Part of a small language model's weights.
Size: 11 layers, width 160, 2 heads of 64, vocabulary 8192, 5.78M parameters.
Architecture: LayerNorm before each block, rotary positions, no biases in attention or MLP, untied embeddings.
Training: a variant of SOAP for these matrices, 343M tokens.
Each number is 128 + 32 x the weight over the matrix's rms, rounded and kept within 0 to 255. Layers, rows and columns count from 0.

# layer 5 MLP down (transposed), 640x160, rms 0.129, rows 233-242, columns 0-159
[[157 151 140 153 105  84 132 113 163 123 112 104 116 168  80 109  96 107  91  89 216  65 128 183 129 167 132 124 179 233 142 119 147 152 120 178 134 121 128 134 107 112 143 147 103 105 127 154 159 184 112 124 149 171 133 138 139 125 145  93  89 137 105 163 106  95 107 107  97 120 107 125 127  84 178  96 111 142 154 127 191  86 151  85  91 120 140 190 131 126 113 100 193 145 155 129 177 126  88 180  82 191 123  61 118 150  77 134 195 131 152 162  62  72 151  63 141 166 118 176 120  89 107 162 101 149 111 160 100 152 113 150 111 101 150 103 150  92 104 119 137 122  82 170  88 140 122 130 134 135 116 157 122  87 187  96 110 169 143 125]
 [144 153 142 149 163 127 162 134  87 124 138 133 161 148 123 112 115 132 126 131 104 144 151 130 157 167  97 148 105 102 120 143 115  70 125 149 121 130 161 155 120 121 120 113  96 109 113 170 102 123  99 146  99 133 157 160 140 108 150 100 171  68 123 118 137 120 128 167  65 127 155 147 104 127 134 108 119 141  73 132 166 145 149 121 141 100 109  93 102 110  91  89  88  94 170 120 154 106 109  95 118 160 119 135  79 107 134 139 148 118 129 148 122 127 154 101 146 154 162 128 154 133 141 122  72 184 143 150 132 137 124  95 126 144 155 126 164  83 138  91 143 160  81 147 132  77 110 109  86 136 199 109 124 115 107  76 102 137 112 121]
 [137 116 152 119 180 143 161 121 115 156 136 143 159  98 131 118 152 124 167 164 166 135 136  99 142 152 157 140 148  87 188 163 119 162 140 168 113 130 118 111 116  69 157 138 156 112 127 175 130 146 117 103 170 111 128  90 189 144 133  54  79 144 157  84 120 191  81 155 117 131 144  63 124 122 145 118 128  62  99 169 132 119 145 120 135 130 143 157  68 120 137 136 151 111 151 127 153 160 151 158 138 169 139 152 123 103 124 115 115 122  90  87 133  68 195  72 192 168  83 142  72 130  87 118  82 129  93 114  94 156 165 169 206  92 190 167  99 102 148 151 202 107 161 103 154 110  97  70 140 125 138 122 140 166  28 138  95 121  81 120]
 [145 154 119 141 121  93 130  48 108 125 107 137 123 141 148 123 142 105 167 120 114 126 120 106 180 132 116 115 143  99 114 152 110 141 107 103 112 135 116 103 165 133 102 117 134 146 147 146 136 121 151 141 119 115 140 143 143 134 112 136  96 120 116 100 127 144 143 120  97 146 112 159 166 187 140 159 142 143 105 126  95 156 150 121 114 120 122 104 117 101 123 153 104  91 104 172 103 128 107 148 125 118 127 164 142 125 153 144 129 112 161 137 122 125 129 137 139 140 132 175 128  95  94  99 132  94 141 128  99 155 103 149 109 140 167 126 146 152 161 103 125 127 141 125 100 126 134 125 104 180 135 143 130 150 162 106 124 129 134 144]
 [142 136 155 144 107  76  74 111 138 139 147 189 144 119  95 116 103 146 133 137 106 132 119 113 133 122 129  69 136 130 137 107 126 147 127 120  98 122 136 110 103 110 149 108 148 149 166 164 123 142 128 191 131 135 136 143 154 118 106 152 105 111 101 140 165 112 139 145 105 132 138 115 138 171 135 148 120 143 130 146 149  78 154 128 139  92 132 129 117 139 136 162 138  95  87 157 110 159 116 176 169 135 135 142 147 109 121 138 158 129 142 125 127 138 154 126 103  95 130 137 160 139 136 115 100 170 159 155 140 143 127  99 130 142 138 105 117 105 137 101 106 140 130 114 130 104 133 120 105 146 156 155 108 119 114 173 158 137 116 157]
 [126  99 132 130 133  61 133 152 128 101 138  97 194  93  46 144 154  64 143 134 126 137  81 126  98 124 115 131 180 141 163  29 113 177 156 132 140 183 137 104 122 123 106 127 162 136 158 132 163  94 149 133 104 179 102 103 145 137 124 204 134  50 174 157  85 139 120  84 127 152 152 120  72 118 162 185 136 137 129 131 147 121 146 110 164 112  10 123 190 129 122  94 117 122 130 149  99 163 152 136  76 156 172 103 122 146  98 161 128 120 171 139 114  82 139 211  94 155 209 137 177 154 146 164  93 137  95 168 122 117 173 154  86 185 112 125 137 140  90 154 163 137 152 183 114 140 191 109 123 152 109  90 126  97 118 110 106  77 129 119]
 [114 167 127 130 117 140 120 117 154  91 119 113 133 140 141 146 115 126 156 125 153 149 112 129 147 149  76 130 141 132 138 132 100 154 133 119 145 126 151 128 153  75 112 151 139 118 131 117  91 116 149 175  97 160  93 153 106 131 122 127 129 114 100  96 166  87 120 122  85 109 125 109 142 103 124 107 169 125 104 148  98 112 127  95 129 120 102 117 178 117 106 135 173 125 144 152 109 133 119 132 129 120 133 131 142 128 167 127 142 124 132 141  97 119 181 158 126 153 166 133 122 126 117 131 116  87 148 149  94 156 113 110 159 137 157 105 130 134 166 114 154 126 150 102 123 107 118 111  83 113 171 133 103 139 136  84 168 130 132 135]
 [153 118 170 125 170 157  89 144  91 109 158 112 145 128  99 163 173 107 167 137  88 187 155  96 159 133 112 120 115 171 138 195  91 102 144 108  54 100 121 130 153 125 125 182 113 143 124 141 122 113 115  81 183 117  97 118 119 119 205  66  76 118 147 127 174 134 124 173  67 119 172  82 202 116 142 132 136 122 167 102 143 121  58 124 105 184 151  95 164 130  66 149  86 169 167 133 133  74 134 139 132  54  96 145 168  56 110  80 155  96 153 135  65 109 138 120 133 107 145 110 122  71  49 194  74 142 152 208 147 132 193 167  62 145 126 126  96 135 159 105 150  60 166 156  80 126  93 136 139 168 133 148 183  90  34 122 148  97 176 110]
 [124  93 160 136  84 119 199 126  85 130  90  76 168 118 107 135 198 130 133 154  87 156 162 156 137  99  77 143  63 128 142 145 119 155 130 111 151 148 139 120  72 186 133 138 124  83 147 171 135 139 136 103 161 142 147 219 148 175 144  91 122 132 130 109 146 146 139  67  61  95 128 137  73 167 174 180  96 141  91 144  68 107 131 150 142 150 120 144 102  44 139 103  87 113 125 138 108 131 161  83 109  86 139 119 139 150  59  99 123 101  80 161  83 120 100 115 145 134 132 128 122  59 144  96 151 111 122  77 152 205 104 102  78  90 158  87 123 126  92 144 131 120 192 139  92 117 206 119 153  94 160  65 120 135 186 122 142 140 109 137]
 [113 104 141 102 160 109 167 119 136 105 129 138 160 108 116 143 176 139 158 114 150 125 106  94  74 148  56 117 220 148 135 104 120 142 146  70 142 113 101 112 119  90 157 158 151  69 103 102 156 146 167 175 139 122 115 165 130 150 137 140 117 186  95 108 137 115 116 123 111 112 139 102 127 148 121 154 146 123 109 174 147 117 126 200  90 121 170 149 111 157 149 105 175 121 150 145 113 123  93 204 146 160  81 144 100 153  85 105  34 129  67 120 166  79 126 163  56 158  75 110 119 145 191 154 166 143 190 141 104  94 133 164 124 135  88 124 115 114  80 108 116 198  59 122 140 112 165 133 141  88 117  75 149  99 226 125 179 119 181  91]]
# layer 5 MLP up, 640x160, rms 0.177, rows 234-243, columns 0-159
[[120 106 113 155 139 135 141 140 165 113 153 121 144 157 151 130 109 126 151 101 141  95 149 164 157 107 188 147 135 165  49 173 167 169 108  79 153 160 118 116 114  70  97  88 149 162 102  55 116 109 135 122 126 148 114 134 126 156 110 135 143 172 151 150 119 110 150  88 175 113 105 140 140  81  86 163 157 162 199 146 118 100  83 134 128 184 160 155 112 107 102 134 118 139  99 172 156 109 168  96 157 121 136 119 152 111 137  96  56 145  84 136 147 140 134  99 133 158 150 117 109  85 139  97 159 159 118 188  72 139 141 142 141 128 133 140  77 151 131 165 124 114 131 166 146 138 176 152 174 125 119 130 132 180 115 174 120  67 115 126]
 [ 90  90 150 157 143 188  78 158 124 127 131 175 106 149 145  82 107 135 180  76 162  89 139 138 181  78  97 123 129 104 111  83 142 107 141 169 145 120 141 122 168  88 114 173  99 131 146 130 177 140 150 178 124 120 172 131 139 146 132 170  99 136 125 164 126 134  98  47 153 124  95 141  88  84 192 194 143 101 124 115 132  94 143 158 186 110 149  85 139 102 158 131 147 200 120 153 176 159 160  98 105  77 133 137 123  90 122 147 169  95  81  98 131  79 135 153 117 143 153 177 147 104 135 121 158 136  33  79  96 156 109 111 131 153  91 144 169 130 101 193  96  97 151  55 132  99 159 129 146 122 178  94  76 153 132 130 103 129 115 137]
 [144 158 116 108 152 118 187 140 119 169 135  85 104  88 117 162  88  99  71 104 133 116 143 117 129 132 185 124 117 119 156 110 143  85 144 137 115 165 117 129  78 113 137 141 129  95 108 139 144 131 102  99 154 144 119 136 163  94 171 158 126 147 117 125 117 151 113 121 116 116 156 111 112 162  88 114 125 144  96 170 155 164 162 184 124 116 138 138  81 138 156 146 183 109  99 107  76 136 157 137 149 118 105 112 135 136 139 151 143 124 167 154 133  94 115  92 100  82 144 119 140 123 150 159 104 150 119 159 115 161 121 136 114 109 134 148  90 124 113  71 160 145 154 134 105 121 118 161 112  91  89  98 156  89 132 111 143 181 136 136]
 [154 142 125  93 147 158 135 160 121 114 134 142 130 127 147 128 143 147 123 161 109 154  78 132 124 127 126 109 152 121  63 115 135 165 118 123 103 125 134 168 144 163 141 113 121 120  99  55 145 109 112 147 149 120 123 122 109 114 137 109 170 125 151  99  98 120 142  98 187 139 123 145 143 106 140 119 141 178 162 129 110  80  90 107 143 113 101 110 156 102 129  96 133 112 148 132 150 101 101 144  83 116 113 157 118 144  80 140 107 127 130 135  76 132 127 141 204 144 131 133 141 108 136 115 179 152 125 154 143 116 116 198 117 144 167 103 130 130 159 154 133 131 136 152 158 111 109 116 123 159  72 141 128 194 106  95 101  94 113 100]
 [162 124 100 142 131 121  97  31 119 138 108 154 150 146 180 183 161 167  87 135 156 135  87  66 122 124 156 122 148 158  88 152 194 149 162 153 137 177 113 130 160 159 132 115 166 163  88 132 147 136 119 127  57  77 135 124 153 138 139 135  75 104 168 139 143 177 169 105 140 110  57 153  98 137  49 160 158  97 156 102 153 168 177 177 162 128 150  81 126  99  95 162 131  97 109 125 114 146 111 111 151  97  91 105 112 182  68 144 120 181 109  70  44 144 135 152 124 149 107 142 142  94 105 128 181  89 158 108 187 147 126 174 125 133  38 137 121 154 124 153 124 117 104  73  95 182 131 112  99 166 123 136 109 116 122 166 187 146 137 129]
 [ 65 123 101  41 144 114  82 112 106 132 115 101 131  94  83 142 101  97 196  59 149 141 114 104 114 140 169 147 136 170 101 151 163 120 118 126 136 133 129  93 109 141 144 181  96 174 135 113 135 155 133 140 191  97 132 147 147 148 127 114 150 121 154 132 119 120 158 161 124 109 122  95 142 112 131 104 127 132 114  89 133 121 137 127 131 153 129  87  81 146 135 122 103 159 111 114 133  95 128  83 145 126 128 115 109 122 122 164 198 129 148  61 202 108 160 145 138  87 166 166 140 202 161 162 120 150 100 150 140 103 109 141 132  71  89 113 158 101 107 134 108 104  95 146 133 138 161 166 125 114 136  89 119 157 169 124  98 160 126  97]
 [155 138 128  82 118 112 140 116 134 123 184 167  78 147 187 206 138 117 129 163  21  97 111  75 166  67 131 153 118 127 128 215 163 128 114 138 114 151 171 161  48 117 125 160  79 161 113 102 123 161 146 156 145 152 180  60 161 126  54 110 148 172 101  63 137 152  96 103 129 120 153  99 134 133 156 136 127 151 140  93 126 184 103 172  96  80 119 124  87 196  97 103 142 110 120  83 116 118 148 114 126 102  89 118 135 121 103 118 151 134 118 154 137  98 151 119 122 130 108 174 161 180  65 102 163  56 145 172 104 165  67 186 152 169 116 104 191  81 141 101 130 124 141 106 128 103  23  88  87 109 182 134 149  72 160 166 141 141 191 107]
 [121 113 130 123 168 141 157  90 127 122  88 107 137 101 159 188 123  98 130 122 106 169  93 166  88 151 132 118 119  94  85 136  96  81 143 137  63 118 135  96 120 112 166 143 126 126 113 179 100  94 111 124 119 133 129 136 111 131 115  63 161 171  90 126 125  83 100 156 128 134 108 157 129 126  83 167 108 134  41 135 163 139  90 140 146  80 129  86 160 119 130 174 114 187 142 120 100 149 136 101 170  87  44 150 168 132 137 128 138 117 110 130 183 130 109 167 145 128  66 146 159 166 128 146 189 131 102 137 127 112 169 138 113 162 130 110 138 165 129 137 138 112 141 183 124 137 112 120 166  83 132 148 143 161 157 135 125 105 100 166]
 [ 90 166 144 144 161 120 166 117 120 128  87 204 161 155 192 115  99 216  85 179 147  88 119 151 108  98  82 128 134 118 120  87 126 150  69 140 142 133 117 109 123 126 181 130  87 147 100 159 154 138  72 120 123 105 121 102 151 160 140 172  84 150 127  84 131  75 104  99 112 161 160  98 143 143 132  83 163 163 161 129  97 138 165 162 124 115 128  91 184 164 141 172 174 189 156 163  69 137 118 166 169 154  95 104 155  99  86 138  98 104 121  78 158 220 121  70  83 131 117 153 160 116 112 100 178 139 188 136 132  98 136  86 193 109 153 154 127 116 164  93 134 142  78 145 173 130 116  96 122 115 170  89 101 115 175 125 179 103  83  90]
 [123 105 157 121 130 181 132  90 120 104  95 134 100 180 108 167 133 152 203 120  55 125 137 200 107 110 127 154 103  87 150 107 145  93 158  63 161 147 169 149 156 145  84 134 147 168 188 157  91 141 147 135  52  95 115 121  82 171 135 202 147  75 105 108 124 152 101 136 120 146 143 124 123 100 136 101  72  96 144 127 105 125 106 157 119 115 153 148 120  78 137 103 118 139 115 166 126 138 133 139 127 116 157 130 103 128 134 147 141 131 106 146 155 125 126 113 140  97 134 104 163 137 200 110 109 149 150 123 136  57  64 153 138 120  85 137 156 137 109 127 162 184 143 142 119 138 169 134 152 115 122  92 111 101 169 131 231 120 111 151]]